Part of a small language model's weights.
Size: vocabulary 2048, 0.847M parameters.
Architecture: learned positions, biases, tied embeddings.
Training: a variant of SOAP for these matrices, 129M tokens, 2161 steps.
Each number is 500 + 50 x the weight over its row's rms, rounded and kept within 0 to 999. Layers, rows and columns count from 0. Numbers have three digits each. The size before them is the row's rms in percent of the matrix's.

# up: layer 4 MLP up, 256x64, rms 0.204, rows 0-99, columns 0-63
# down: layer 4 MLP down (transposed), 256x64, rms 0.191, rows 0-99, columns 0-63
up0 088:531472511482445420475346437490502489525450494478517470519549488524469495504517512368520551439519514444472479551412458621514447541490566455551464568509521550536436553497458398464492495497477404
down0 069:514543556413543428590366569560558533449540492456516563494461543496466452440453421501469467416506501546454450453530453478479528530544509454547448500555460571402512423459445439519483447523502538
up1 092:594526479497515409511449558638473496480531410521420503514489417609529542533515515511598538504508440566495466473515524471432537430509502446419498495493471447496494522573399483489505577517530575
down1 090:463453561561544533442401543511522531560496439497525505516515543602518534422521421463508488466560526420468415456473515510558585513497428571470485525483678549461509518523546540532548512546476482
up2 112:530464582663444536501503490449464455433510541487474514434500530418498445450494499423514483546519512463519516414493532420529495471468446480502525453471462483610589477423494514571570542469389509
down2 114:522482518469565538453501490471498551559476456467460509535548374542453467485459527512493531399505418528491489654498392567500439502520564467451465512492547488444427467591433453463475426526553474
up3 108:585427517497497479475556535403489513515523534613509491472492408523506495443477588475523444496579529521579494447466447467478483535503443470427619522403472420598429531500432523514503503434524463
down3 120:560402535527473519511540475505540477526493562504492542463447516622527545501428586498514492483500640526540516504549465596413451582549518456536570423430537440541502549498587443483523476482535542
up4 111:549506552479533433513535478504382436561489581489521536376532542489491500552362394418518504480469498468506464439561459482504479507474520546551538504511405469502516540459527457540541488494367483
down4 129:503517474499508473464612460478441516453439544528334469375511609485454524538505474504461421448508519483514520469539484460453440383532518459476468507514465589490487594536480537515502538525557465
up5 080:436484491492465517522622540489462560453456526540631496468529451505372423499458543386514454461519486453491454442505579591498482533443544519504583493538477500568476445510496552438456513550459464
down5 093:484556483474611557425435489527495492594529475495474428482483465478532509448561623568594543546504550433527506491533518515446463461486528541569492457589533588502458431498598485453549481413517491
up6 102:510473525507503379478495445403468455535483563555563399489540566551540510529466515428486501531451553470520603515586489467482499449435601529508560478499546530504516548583515439451449530502385450
down6 097:475554453436469510421441576461568594446517537435495508444444518465534490446524460513433483517518525506542496473482476496485610546648487442488384526588486496440549444515530455512489500552588486
up7 089:449484492462431502445528466435525507378508536498484487524604400514548491503474489413528503553512580503451504572514501459582504530491498564552484427521626485497480524572527577436483547590411511
down7 106:502524503550523592547454485566516573539495523499505492512399522554484538485517533657506516541454557544569538520527632570555570467546529554477508602477513553518491570521479524586509494450549453
up8 100:444532536554584491491548476579545596587447508466473591447507431483517479554555501417475468465597493464459439416427476443456572456479547523529546507428506444533473509470581441586500534496504461
down8 091:520493523501438524453525388486538505511498458490465499494496487428444562436396492509489557551457470563415424582532476493497531485526483459491436557538386543480578350548592527479502550535493515
up9 111:608540520462556551542588507511507453481450544605431425397558499459475542549459523476608504505517447525506518438582466415518493516487539467430559481452402484457537504564495466561469535503465445
down9 108:485480511462461515520595494506503664541478514432477626444470526509528579524556456420458478478523489534449529569451428514529509478452500498539492511506530477550452367553557489421440526506575481
up10 087:549543504395487512500595381493503526493540510552502460478494485489482496657588577528499442487535450492484479494566525481515501473400520561502557446527484478496521576471504456454411543461566395
down10 086:496531499458444527389449506480502516481478544410420530514506526537535549451434511455482588488451603555351494489578491459448464504521498455529466523571519541491391529576561484457500422564508501
up11 078:531552504473527479485553489559473595551590467555576463406491561498387473520402440475576511526461509448452554462535487456542442544516450535582486549535508550424550479577445481503469525603495498
down11 073:475468584514464530502476520429416475477467507572433491535437491522637513456557465501468470464511467484503523450490512647457509476561479563423466525502508519445468501403479526409446477396480584
up12 054:562568520517384489475535477502565538494446419471578447538451517451472579448517465511530567456521519576458492534426540554477465567540545467537493449482457470440549454410547428508388431567522467
down12 083:482499573463564529510539457558534494474468501572477487509523541451527489506522467457476420526604346476511505517562574597503598510483528445509483565504515504439546545453468654476544491450482550
up13 106:435480589490480554471522506345527548515516573558530493485454445537556377528536588499554508457515528496506436473486528349539502476551522519506500547455438458433428444476512483428495497462479508
down13 110:554494490558409548485529493456491516520592450487501522489567515636547544510535447494486531520577510443508516573676482550485561487519469510481521472627576520541532443543509458505471481524569510
up14 114:471500578506554524477572608492470485518519542515562528451580460560482562486517545525454522493483603508489496539426458503473459405481462468546457511577510507474538519395453453394544493497354445
down14 099:440479555420461475468594358535401476542418490487526558473483505571340489539524489480487528476548399489486464534503443542429461495393463541523518497544497517534540469486537531487480500497504450
up15 110:495458568521514558551624452384554485507554521511492535477442528565486494532565592493521571428580484462444488520487493467632453413459459480489508467476526501506549487442459408511482598505498538
down15 118:427529545473460499512559477438456532514494464370401410464537527489555488457447507513561545535577586479561519527484411353552550542463500510470511508473493494551507479498518548495577388521513487
up16 089:483586517483498448531506552490523444501540501491397545562514513524460501586418496530521507483504425373496447478424458486526450599524572481612478511557420486563524516525523553559557576455578525
down16 095:486469522453527518568527449541398537547515491477439612469515597482489431458507525520510482555502594531609539525516547508480415564490559419602459606441487527454482484496463467526455524495507408
up17 102:546520484477464499590505476555488510591566468493525479458519487509443603485555507444473385563521461493483522493489485498503534528495541583440559462500487530630607510518529536627489524393469436
down17 104:615545511518399513453409514460588447519557588571519504470503410521507439466488530527438629530517476581486512516538503575442513488434480511453441512554502534484577462457504510458544461421536523
up18 103:486503486492516493508469508463485557582493408555502514609511448459502570523602496521525465488484580488595514435427506553500461486420449460496580464551561432448433524498464393516494439389444470
down18 100:469516485520569446480477484502580520474557507399464521481388557494546572491360505555478535479544473534413543521581496432457443430500508500487496425516455538577508478528549508442487479633466532
up19 120:461496490512406486539418469579514542411504495490513489465483496618493427469432398506532476481533420505484527568430498424499485511484473500519516378471464513536513575616487518530631508474462516
down19 111:446505434522517515453576514548490493473567452467569458509595571523537607455483455515570369520469473514548548548453498441493467405549495515356565514523493467560474493530510512463530480476479409
up20 093:354482520485520556455538499516498534569521439548550516533470483546511527546534474399534484475541453532505546455542487523489435524553536488458448529444534433523501494526467300521430551539417473
down20 092:588512380500489446476442449538527447485472570538495465440576539440480506416418463495393545470519417538506410486413531510496490477477541485406508577589457508459505463457453495524507407506501487
up21 127:462500484502479469502455571487518441532500572529537448464478391588485517581383452625588514473540408458458468470432463448466446462474578520539486508496463530499453532441500514420527516583479558
down21 134:500471584470488519506632515546514545484482554467552484566477499479465495514421437501486449435485509532483538555636588429421450417506465475442584496493488514468469455573498514510470502594467395
up22 114:493534458561475532506508620455454503551516438507521503495459479451591423472507572483544548542565435494519349465462558484525513594514488539476464489484556528542472545433475398515501535393571471
down22 107:583506481466503357500592417516506547486466450551560523416496502442499489545603528480489471516462466507479502517531603423549490571596506567545457404529512537520510449435489522524419498528551530
up23 106:536493511509601440549450552591541563600419510423482470433467414502456471478559471530538508459436462519531482516462437499438444475499516551546480462479500460455636560451533462460521435428439463
down23 106:452486480600464519497487464489495446515547514473551526384498489490471486545494437460502526380440443504551570422518423509538583497410581514540474439628459521554578577510474528487542456491534530
up24 097:506569480527429409526417544439551488467515515448539451515490430506468510479506551488541568524484464456475388573434486456442464466526454600444494505441511484421465580486493531434590498549488625
down24 100:479516544571525507471487498441553583487546524555502519435463441470582513473511540557496489626475429558462510461394482541539538444497506518455465548410494580494443530591482476482529548637533434
up25 103:541534478496493458568537575498484513449519442566576464554477559604472466404520478499520510506532418416492427457478516476545422528566455566548633504514548497454397505472489464434557565462533490
down25 102:433515533540453538437545457493444398493446551444538500555574420364489535504458480423443484504478423517515525517513422417461492427478532512494504491452428495550494482522501531573460450556370499
up26 107:567463459522499471519503488574458516568463503503548545513567480506473496543502489411639539532538490546505521424611486492460395467406608423522516481450527464461536572504515512443478529559413445
down26 094:467398498565490414489431454452481481469516497393553521548527505491438504429477563488436460468407513478502503474385482533428502494456433487488524545593458437414542480578482489453491411474561556
up27 104:496493475498482456501513501380480474581561499611444538430531493453481572498506525499541514505524565520478446495452460451541414621568425531533500493540530460451484586462599508378485535448478544
down27 099:501539508443556534476430516533548523483448551525458486478465554632511426465496548552589363574478479492539453547546523559517484395455519527549592437571511448563521464525505472546474477501473430
up28 115:443506537505534507497536469450362603486419555465420535445478514557582491525500460467578510508500440441497569480518470479515557459524536661506547460474468467534613480465494466490510518432488453
down28 102:448501500443544474491510443427470443564467471537478587535528519559491519417521551482414536550467451547617537494474498495514471588516588454486444504443484623403508531493532461639489495493525496
up29 087:485396493434451549418479466498520550470565426450472608544489609435503532601417470440545501535561517417482526458450526472498499504414531527507493466466498455561412542506536448543495574446505490
down29 091:464508451548475462539576445428538520493450469486468472497554471531515465414497538552489566505349484634429518517476453540431567395525503586462434503506533511492586473546506501509478492567501571
up30 120:499370527532565441445456519539516528631502466507616518497504478583430416440542455499539493490425596533525520433520498493460469403531571493544509553522511514532492503440413510473531521471452455
down30 102:474595447527488458532556408500491526476441607411439501486500474508611480546476504427515531493528411447467415434434500479539549534484403499531586454473424477491537399555505506521525461543501535
up31 101:467534457470471398525506523488472574547398557571566381468524489580421530585533469500409559434544494584490529534499504482495458491520472486505481534439473514445444473480515534388504538600491550
down31 084:457495530522489468384447518465480462537500499500415405521547437485404516566541402490503582484478479471535511489451480448437479577575523592533435475572447441497383488492505501452485485422555546
up32 087:508499572489493466523540641491521513530443447460523462521581536487497543485530501483477558506554474372552386497432511479517494545486555512456530432607473496577433483372527433465528485454484468
down32 087:564569523457414514541608480503549564447501533463506529479484533549560458530429510507553517530528464572446587577554519472460517506480518542503487512476475602564539444523449552537362473617469525
up33 112:495563395491524535442565555560479495491444538465448530552548548441563520593512537577515548497514425505465444496528428534511486526489496524444406425491471488632487490474503450474596522383500452
down33 096:545526465584522368510559514452530507534539529507507558355515526522500487461497492521447503493467430471536634498482498439561484450467491564486516500442499497501424586563638441490452476489494536
up34 101:433446498403487499513504529428530511514573421543492417473522515580550510548525514489453588526448415489445435503471489505494526522456488562528561374543439470563540543460588457394529530430505547
down34 092:503524546556556471472498528538484479620465505462610508443471512510560507469563443491473475514541490657552569537509470448571564455519559520438429541479549497448478501605514505540487390527546476
up35 125:528569577497535458451560445473498509486398417454517478497515492508501518506551521500494471490498490533574440472504486466585512481435548529536586497604530455456478600454523393598383562436525546
down35 121:539509495469430452449533491457533561414453466481487518523519489479433474551505517496434435490507542522527593560569623438371486443527434412527488466487497544480475371517423515441448488552478479
up36 113:471503462366547470551547567501419550504538451494482490543474481510513527509456505493512501495582486562535443369502567491521500433505540532545605483441476593566514526479423444564419408512446496
down36 105:493495512503467507410449498483539523499475559483505405471536466477444397483510528494510521522530420484508429631500444459494442655485498587573435524587481535476516516468565472504586582501531470
up37 132:530541553522413535453558525401460625534494453435488472578474488472499546479433488543535484503571468379494504519403516492502433546487458528475456490487486532654447514535432533457515524524558477
down37 138:450551559514460465446460476565531523505601487586466471475550495515466595491418616497525495536537496385477513516509553443423496484463505566442463548585451443478456597473468469487563506434551448
up38 081:472516570516519374506490465537460412485492478598535510503482478523426513547564533486538452462441425514494412559556408481577519480497529551474495464449580455499576532594469431568408497553525477
down38 086:548461463430475462432461515509480529499492503528592494534443488474496505582500491496449543442497636413542480480560508547511432434539448448504440453533520502445448401391467405441602472497497473
up39 108:454528567507540504464520592472560477524489518454434485466565478483432525547557490513596478484496492541556510488489441514467534406534528462492535532568465447605458491340468433477401548402515493
down39 097:518551473476493483369541479406447432548413560523531419557434476529521515509446507508407488477505493471510553522609430589577514469475537472488423608520439482518585459514479501540514535484538472
up40 089:475551450509452561480422497492497604485514478545456535551442505491526481401518511452506490555435583416553623481479470491642486478533425456477516481540552502460481605428521513453561489490496436
down40 097:505452521470485438553485588501511509499486509343408486546479551471533529548491521524364507519570463472510488438492513465430518487504550531494538560489382526621463441561591533471528497518461514
up41 100:487493450493491566518420592371448503462550474608503451534541467546538499522576525476431489518593543510517531426515446540495514482447549489448572528470417488463421549487429502470488548474612446
down41 100:464529500575453513556513466466519446451477525538558506436422481451352493522484432515528465533438489414455518428535430542555462549524462571447462464609535422544547564489559510491573497492463570
up42 104:510502548529529536470586517364424447442508476506527436520362477544596580479466562520568551480504493488479509488508411547499483527463454511454440558511505522509509500553499470400433619493466490
down42 115:459493419544514458465490485599479548457446544466504541371473556428484443421433417477403417533484539564476396500461511466471492493511489507520539480449474481489526564444524529538620418485496496
up43 112:544504442488497484522439594502547493508534495485396543494514494448472445557516519499531565450552499527496470521470480484492609500623426559375581408377502469429546475534500538500574506514519527
down43 110:515502468464549490533566532473492490588535494486470503537529434425463478544478559438493506478526408496501511405473492508552536529463452477431530636444404487529662448527453496585475536514455562
up44 079:503499564538492383541503535585442502561470458455611449452540537527328445539596433477491456470464470443483507526432474451544542487453574509534498515507542490492553493509423527535508485562455488
down44 092:539485415491441584478490459431531503484531587493552531434442429561571494493510576447493551456459585480554476458489523567403461507490427469507552416482453505522471403499533379491511443451545538
up45 106:558546618564526531569519573471573476488499548463556435471467463526455473484406508549540524550517530479468461531580529473557512405477480531450442524479444508531473459469463465470570456500423340
down45 116:553445390467496422503507481452494495435464594537449494515464589506581499470536484496512444434444415601507466405416519456416472513515490495541562501459489510463506552534534552579562589514522561
up46 099:595393403563529437477483554433487472497557624494513456499475489504476503526518490482527504494513459477523511461512486474535478549465435464619463513514480567512431466459400495624511527384542535
down46 112:424587547554564495519485496530455476440533348459508539460454511526501473475494461441524390498359516543405495592534523512530489466586557529466517490438522431530540528521485515499463513561470449
up47 098:622580506550498440526500500417461442535467545496412400482447565528511583472521534469493480445601440505574485503475461501472453434455522550527534440623506437576527522506540531440468498487506448
down47 099:433517477451483525620534470581566589479500573463530520566458518483622413538515490405420470473500549484456503499506529477373439485527382487513523484423486514483480476492532546465539494536538464
up48 106:488590452485513479468590522461451610467420566469520509445535490552520403470514499521468543437514460528454619577432456529423539503432492433506511445500523467451571603512481555524525445552463466
down48 092:441406478467545429525576529448516463508567567522419531488557427515528503498586450438549598506489531510446666453477421478455438492548520446496473514506526569540523532480507420521457492476449518
up49 106:504509495468441517519474436443587456431533485518505553400503567512426570476473623481433484535445478441478447572443467590613466568543484619448497485551501554504563497522462480489506535465499505
down49 101:457565496438469578564500505526532541608458524454584552528413569531485467586458462508664498479535410516506488601527481501587504475429522507432475534499486460467461526465548518563501500472475533
up50 087:564559503544467439424353483493541461495585540490472447507512538451475467566489475476484570464516499535510458564498488475436504471473537607463456488480526501487449461522590522532612563468401606
down50 083:438501432575498584468503477506535535471530507470426515480498558494510502540617560508514507542527495506331541514532517562488397543541501490433553469413554549486476408545508468442533498550599525
up51 097:520516422512505438464409621538440519492556395460507468573563577542487517521445487662624470531540460512430475537493541524481588523526489493472474531488446481522466526458468485548517535516478469
down51 095:516422480454509511504554435490453471519521459553609445478470439481474466489526420376492508471544529464453416483467494421524433486512419560548516487389540520554561405555576560491449506547485556
up52 096:442535493500483470519465548495505531475560520478481486500492454409518543438454552474520558527560657557595491518499625479611462442559557441484535521502483488497524521520413531592470547410527498
down52 097:536447499486461459516455441565431476453529521487501532401489483486525506579465477521538531605507423507419503438513430542430533580452474552499435518473403490505437591557548460477438463630532520
up53 133:482511485520493482579535477472447506488464542473534474492504431478557483535515449427441560471505437555529397482518420543502633512490444594493606523463442469517526552487512342492521473420541457
down53 139:529503514524426487536403471460477452513472419498462546570489420459487561358523460467529535500434466572423457547471427466575478511506452462543476402555574499428458453517473450548512409464507504
up54 100:490523534542545551528589457544529493389462489533593410406483529583522445477534514463483566554505517488465531599523492447492547534488522571396513458487467461578409552483447509428526579538473487
down54 101:466559493498518502531441583650557497498471485528524574548573366523459571478486510581514508447492497516515464536498538561433509382499502435481577437535556487431524480536474461542429490492436528
up55 090:593539480529524483372497518540550480487514487484468445575541516524503517519496575497459554416524539441623415522446476501466475518482439445476593534443522470530503454481401503388505443598530494
down55 101:455525556451479585551456541600498441491531508595450546429410489458552438504500498495478447590473491467445492489516418540492509570666527559459492464577485517498553553525550485508483475512582501
up56 101:514519485360486489498517503536528530539533462492486488421401482557552451618521437474597483503532408560543486506560501544483488570540426470492512474515389385584511460514489495517463531434523535
down56 106:557569504472485435390499465473489443480514485444480485439515600480520566438470446476473456443497537510526421572525517460548478461541502604551476591489605548464544452531563529475462587602536527
up57 052:467587393525463582543441557560504433490479490518537491513588521463482523529483475516570552483426576495477585520520524523500492518465463564395465512578428519483557536569578552477499552609573472
down57 096:416362600457604491492494454503534492500488501520460506497517541431531496504507504470448417542599387451527480512577511532505580495499509431522474516485597486504507532481456599461552507405479553
up58 111:524475429467467581501540456448573499452527642563499496441593475525449487580386501470539403532472499497507509482420424553528418412541543410509503546531497498520481460469481530463533532516544462
down58 100:636471487529504463517484583559457521520478461469523580497442587535463490472454516530473551477553515537494480523551519495461472599440386419515599391414584544498465459543476468510456483461526515
up59 092:527591603448415508466442482446513481451515481527450539548533494483511499466483435434510492555499558516515423428441548590501400406546374501452509469509495516493428423488481558427564529516541481
down59 090:488449482477582402534537528503482537600465424549445514390496436477443451510497506510442496499490500466402626564549522481517530452438501475482425546430493591502495576521540434551448540539451511
up60 093:494433458538527590459465449545427631476494488543515497462526332485485456411500502507522500565546568520532504555574430495527446452492492486505574517458564451496466585465509465571547553484518459
down60 101:559522581527490467577536566463538457551451455471413492531423588531566528519538563477499539516402506508596507518465589472460493549498510468483470501418483473592507442549421583417436480489527560
up61 104:488449434445520439475457523533489565493496479462524480563478502505533483683531460543454498461395495602469512547457520551494466544409509446566440532435521445475521599486445400491474517467494492
down61 102:603493527477415536454502385505491533543481526559511510416440513558455504550501382469483519492555467554545468456567468396544493504516467514538450563541418511501502442538580581451565423541491541
up62 094:491532471379465453559546460426511508526512468505579534498480542573491601465521487432489483464541523404503537431481515554553579501533540544514471526365463521487485538565588420531584537484454440
down62 099:530511493512483505528491497500561400481394474521481492545548548474495432425444503496527503505426496579486540491523599583425504480518395618521413525496429473427545424503519464547529516499617527
up63 112:438508573568510520483516573505485454519444461455441550484510534452481512603604490483549459470556493491563507512444550559595443534402439479484528487492473469591428516371464406502482529545479451
down63 113:451490474548506502429540452580510403454492516478500406529540534465538450435487507463589507446482516503529526570519530527534571451410447535463544613523418455475524466561512530424586622523509458
up64 116:543626532530464533409564478470518477468491478472562492596518452435522536441391537410468551556505433551508474513462543510480522484571485521432494504493464443551528501468592526594474508503485629
down64 092:444398426500544475606394456500545587582511571575416529562504519490500462537498526493520474417535533580497461509452487420542526534438544507480572515531516516467458535452475550505537476556529392
up65 101:410487434530532537411536606581453536485478532529506561448579566479481443593499431450580500493490529549606545491533436501500523547470520472420498439557446465500463508451497566457561484538473416
down65 095:490539517439372507475493421503503516527536519497544493479461490541521526459581481558521538633540483430419507458500499535499574553507554540538570601550505504457469422392520390542533525485520434
up66 047:548585524476587502480467506491445497550608545495547534475575495527466494576563475503523464542573487499571514472432503454563506436512478563459538557659473504563573553565508494575564572502522493
down66 098:455463568508496478532576470551524457538535501575437427519475545512507497434477525514495439514592449478460486510608515654502562534519518458541450506495520536412519517468517624417607489500503546
up67 100:555473492471516447410509463506491577552465551512487544503489444474425599452622427478369507535600534535523554490460548511485426399534497491464580544504460475475455426455462465551477504460506506
down67 105:540511488510478426511552483449529562489496477501451539458509519484621539566394468479585401572501470484467541572535478482547563469494536531557438496377493564568488421530501470491428576550554443
up68 102:509477514483567480519427451468569509536451485482469548493541479568510527532469478432636480505496585457562520447482508611547486426429510485570605446553486541514564485407401529537518475479473420
down68 100:435542527422526533567572424527470513447528433421484476588593488517514442489508531481455484518472440574442568570523571469495573538486417650420530519493514503486520470474577455528502553518528521
up69 108:585485402489503598453457479461429520516517673455485526430528523503550515549413505514592490491524484483539565522482402543484540550495488510489514471457497462509506495352496524494483456497428546
down69 103:448526542475489411502468522538483401491489486550541498389523515463445475548570520398468513590503519479471561427492477482505469607526546461506518509424476530502588629562634478512502492479505503
up70 086:562611444409476487476552469618502557487436439452471505509566491458492550506441492429515488558538491490544428451570521469561537487437551483457553517550468481451477565510590426531526600431516454
down70 090:440450582569523502467524502449591506493510601514488540524533453517491450487404608532484542474435553541482474534534468486363525446526482433602510540459548515517465488492443499435503448571553408
up71 113:447443533449463491484603552510516516477510447444547498504465460460396521470531473434497496496462479447518431555449483395502536565555443507560561426448531452521506554391642509483514595471510495
down71 110:533466413488426456473434563463542544462441596529480492445474483520493437488501417699472468491446488544489486480577557546428486465521547472488480452600445506434515455475519479470474506468465541
up72 119:515516469519437526506525369478466478495482523629597518491432418490476552481502482498481486495506510530583522475505427497546582548385535519590536533531486529616512536525509442593460517478435553
down72 119:516525423526529550524461461559480577566550507516496588617526533396543492443470494497447537488520497523480507485551599427497397416463471496538537525486567460402436499501523463512490380541512443
up73 097:385462493490506508536538536559452545558479492481498493512585443476556517585522515485457438489496511416530572487438573490509447504461493515476588451436469457499330609553537485549482498488433447
down73 090:479502458551493570466499429471493444515445461528493456487487502448518563481530509448457583545619425491499428434501452568555497516476503594491478593591348539456546431463510499512554529544550480
up74 113:510453478533580514406416492360525473541475537546474515515458459595478501507460470419517482515512472532537446461516459536557475543508529545606461481551392540544487456412473556557544543552492592
down74 110:445558573512617473559549526529520527485537476500498522478442509387469444411525631565524512466480547498548514507436481481502523479466516528436625554415576461434529585547519476485498439517509490
up75 098:454528511480501483546427490432521582568531436496469531493470455485526439459559474427452491434555626483506424503421491576579368454434487459559541456573569518430508497456495510500554508481517448
down75 104:473441500473521523525514440512456462537468466365393502523499453450498508523413538504476497585537445547406481530533528435448528505497446486452466474354382465543478528427486509461466530577511541
up76 102:446480475510558536498612408543552524520531487464516482417464518467519503540496564445504501612490520475554601508517434405530511476589456562501443522346486475582517492576475510483446533526518476
down76 101:572500496508511449461453557500485496460473454439464459502487515645485459494494456533507403430464477473463452483487529578503446488473522386519453518621547453447508357513453567536558451501536538
up77 107:552579540518486425537529554491552585483493513487518504442555394519439508480526505531344412425475478554611510560434537520487554550526463460541494532475435512502459485419527420479536522487561472
down77 078:526505484478493537492512541497568501453434428380468508516645539543501452524481463373543469583505456468449482487471538499430479469505585471437545559595437475489518438577518557498437522518488565
up78 106:446469422444495597537569421516520463557573552528521566461572427507487506518519543452544500536543565460504512424526463459628522523430521525422581449486445472496517468537496473534574453501398554
down78 096:461508451587507472473465449456431398551362518524536440521410487520435426492580441461447514480480461461519423550564406430531436465532632479498455521513494556507553493512507482505490481504499483
up79 099:539535499505571412524444565533566499559486380561451514559526602552423541462491501425477577469458504458558511585467494487510514491458533501430528448486458520492559589487603529567591511460500510
down79 105:519515520517488544614491534490538537525380410508546513560545504554545470474526487517477468544512545527529604594533573447472539551611603550483494561531414462524395458539495502490490458514509559
up80 103:464553487448527524544555450539447514442487472549503537367571512497451445550518515413472514576425518566413569557596494494519512484466467506525548457496501524502458637445470399512548487452461463
down80 093:496484528605383561457528508472507514497470584427533466426487488535487595524449484512470521555587487407454612498528462520457497588510492536550509528560435431550482513532536549508532523569476607
up81 086:561508391517438467522439542492520437548572536495437494548491490505488426436423472557489583433521508465565545524489557551503483517498439541433433551530439552501484481521467507545671538456574509
down81 085:507499516496511650545499458479456538493620433534530520583517508486454482429542458516487524622443560544502468512513549512386406512573548495423468492457516521565503469575471491465461433533480467
up82 112:493528477447476513529492467514572528584475552545487495407556449513450473506517427444362457485485550496526571415514444505556485621505423591599506522473421534539508479439530526489506519483432436
down82 125:526524455553532486489538568528497408558554496548616493471422399493524506456537489501484540521550583458490540561525476480504425474525487458468467545411492557445506419497479632375448514525502550
up83 097:574431504432495490505518535482534528459490556528528515513504600420426470539490593429557557514580520383512430466502501548474499480647509492508473508485478534511437506467485397552425572548549470
down83 092:509497545589500549530539496477625503494504473478438470523536417463481498482416521579446497471375500655548526503475492423517499472521463474501475540478494534452430499473520581477474421503379528
up84 095:504509511461526487496478465552457472416432490418520393483569489542495504526434477488554526522497516553369425568499493537449570545492489551397422567397440421545515473447437520502469555489459464
down84 083:488476455532510452529458456507449573526527531467486444597485455561414454541503476485421473448504504425606493422519490442511460487510483357594521505619561509404464534493494490532554557505511540
up85 103:469495528498488570546472505477523479480475630517476530438432509476469463520434528483518581617514396473480583497607463480498481492561468563544484438449448519579475433390476430548569494514464490
down85 093:496469544534575445426488502525455491408494458601524507541547541504535520554536505492464435441387536511546453526477559541509468411516525513486555548580483537376525556564479529442558411525541415
up86 096:524431544487481522502453509556560452493481517504521571468536459479454535446461509454499444509438554486505386482494534587542421439502520530401485545581452471492556513408595446578568566402479439
down86 077:458551488480575482471513509423442564513517509504456430432531496466607553509495441487476559537546482470409604504520479419449570461432513603506522477420499406513477585513438559430529464519445486
up87 103:517546484519497401505516537392529456566464595514586452496475463526431519423428554494513451431571522533443479502481416445526543554415455499545537533543548519433478558513580480513506468566395470
down87 112:462491440448514441478482509516536540464490495592552534435440552596456362521531452519423479446451458548518547530548472597583497575536435488523511540526481557533440506507595611491452487499482477
up88 107:518481605500496494418446466564467609506437516432499496522446456384488488536572477437548527546486545539547595578478476474481492533463513409475476496501495429564520620485580438569486484476486521
down88 096:481515428512439507539506486451643495526603478518488479546499510518387519537523451530488549390529423551572465496563544553486548531584478512515494606577533455556575539412489476507490483499540525
up89 109:462539435386533523487527462491502440494565528524522456511488517515447587549473490461450478496505489517524488484455413441568449409468569469642624477497480478521548523426509474533505497363508543
down89 111:511505362400453514447515481504576459484468479472505528490460548509572500485630450506572424514535518541424552486489511388556471575553452490550496533492497479463561504451492504589502523540390470
up90 105:448476439591558437423470539498474524531519533575508514455547516422500429552475476433522591526532435552479448438523550462523505455462520555594584483431504408455582568499485421497458447501548550
down90 083:459589449592470469425497525474569457494454531497554517458552437549435434452544420518482460440475422489569432565518506444452585418481520515497538540514485474493536484452477556587439446419412483
up91 097:551498469506575528431453545495495593550547535461507498592566510481486499495536424478447484545480492534464535495434521530512449569445521530510606496453533487421505549506487441593456519317446547
down91 093:593510557543582437433564546468566443472467480488423476449479500445512569505530592562559481466464467617444549544532593499503458517468487496530438507485539534544487525541442551540394458585528479
up92 099:433603494471478533542506573508591445552460482492501526437496496486433533580540508462461395531525447593599568473484483509481535542494489492480530459491316525575461479545447527538517508519465511
down92 099:513557578481444572439466466493517384399568516500512441562388472509470501448442504568493516504467435418490473505500574487535527549382430532481523535451498550543505465541471451448393500516454501
up93 106:579562515433506528488487598460554491479467490522448442553400509481451385398425521491502569477529503524489456459499479514466438533504391498516417576460483547513461497489530517508532467637433460
down93 106:327553428532482484527539456544486497535531491523521482482576518526551602617570416488434486557503494516504509512513380486436536576473549508562498457499509446556475554461461530459440491454508518
up94 111:539512510537480434560452471557485445536531560407528546493421400528501573493588448543509434438494451572553520471387450457527531429466517569508456520442457508525460535455515413456541458505403533
down94 094:464486551501420489564428454432442546445457491459545486384442474420439552529477509504433472528481436500481490457523482515461453581488493436432414418484501552486503449449412438495582508387521501
up95 118:460452516436543460515453590572560445470453475435507479475539461626474538571523458588549525500494450447506532459450465532518473357478530529552476429425444499482557541514442454471462527426438529
down95 105:440439495439491573512454474553464437482506590513485571412547530516484484486501464519547510544537579442491503469495470527660496433447406582552565448417497559419498516506559474516463482444491452
up96 084:517517435464487478374549540541495398561450487513532511495623491555447524542454642502549518451493424450540472439498573450567478559437534511557523479455470542504526517387458534509525501512506476
down96 098:553457462498583554459534495520599590547537456518354510528552484509523460437577521505521582588428477559499502519518511462436517520548463547488467567506438420478533412495518495518513517567597547
up97 098:453516468490520506373509479489486503509498451472528481511487488443513560497538555458351468515504617449514547463513512447482477419519534502510527568403509438436435592540452492587497632495519481
down97 118:566501429511460476505529490405525492546550603503541499385482500504557434401466484450517480494503413539530487490443451564433490548471481447552374477613481550542599492428506530499521474508493479
up98 088:432500500587528509441426519483374450509496509472496483500514513495481441566464603570444502548438490590503418628515485527537465534471552555496496441493517447513576513544400546437545499462538434
down98 084:574541537477467478626561457476549537564475496548569516547516470503460521626553458422473509444570432400462468443422530598455481504532458420525513536537488529505407474553517448462507525514510512
up99 095:486471518371505564531498534490527551475567519531484484580522571495465429573446487530484464534529572479469489457482486541611363546518540527494482483497520538567445529459558419408578499540491405
down99 101:437482516621531425489460458539402570446505479480499477462534512433611540504498512436407513511441484662491478591487573458445506466476498495573476477473483548504565469546512535550492465456478488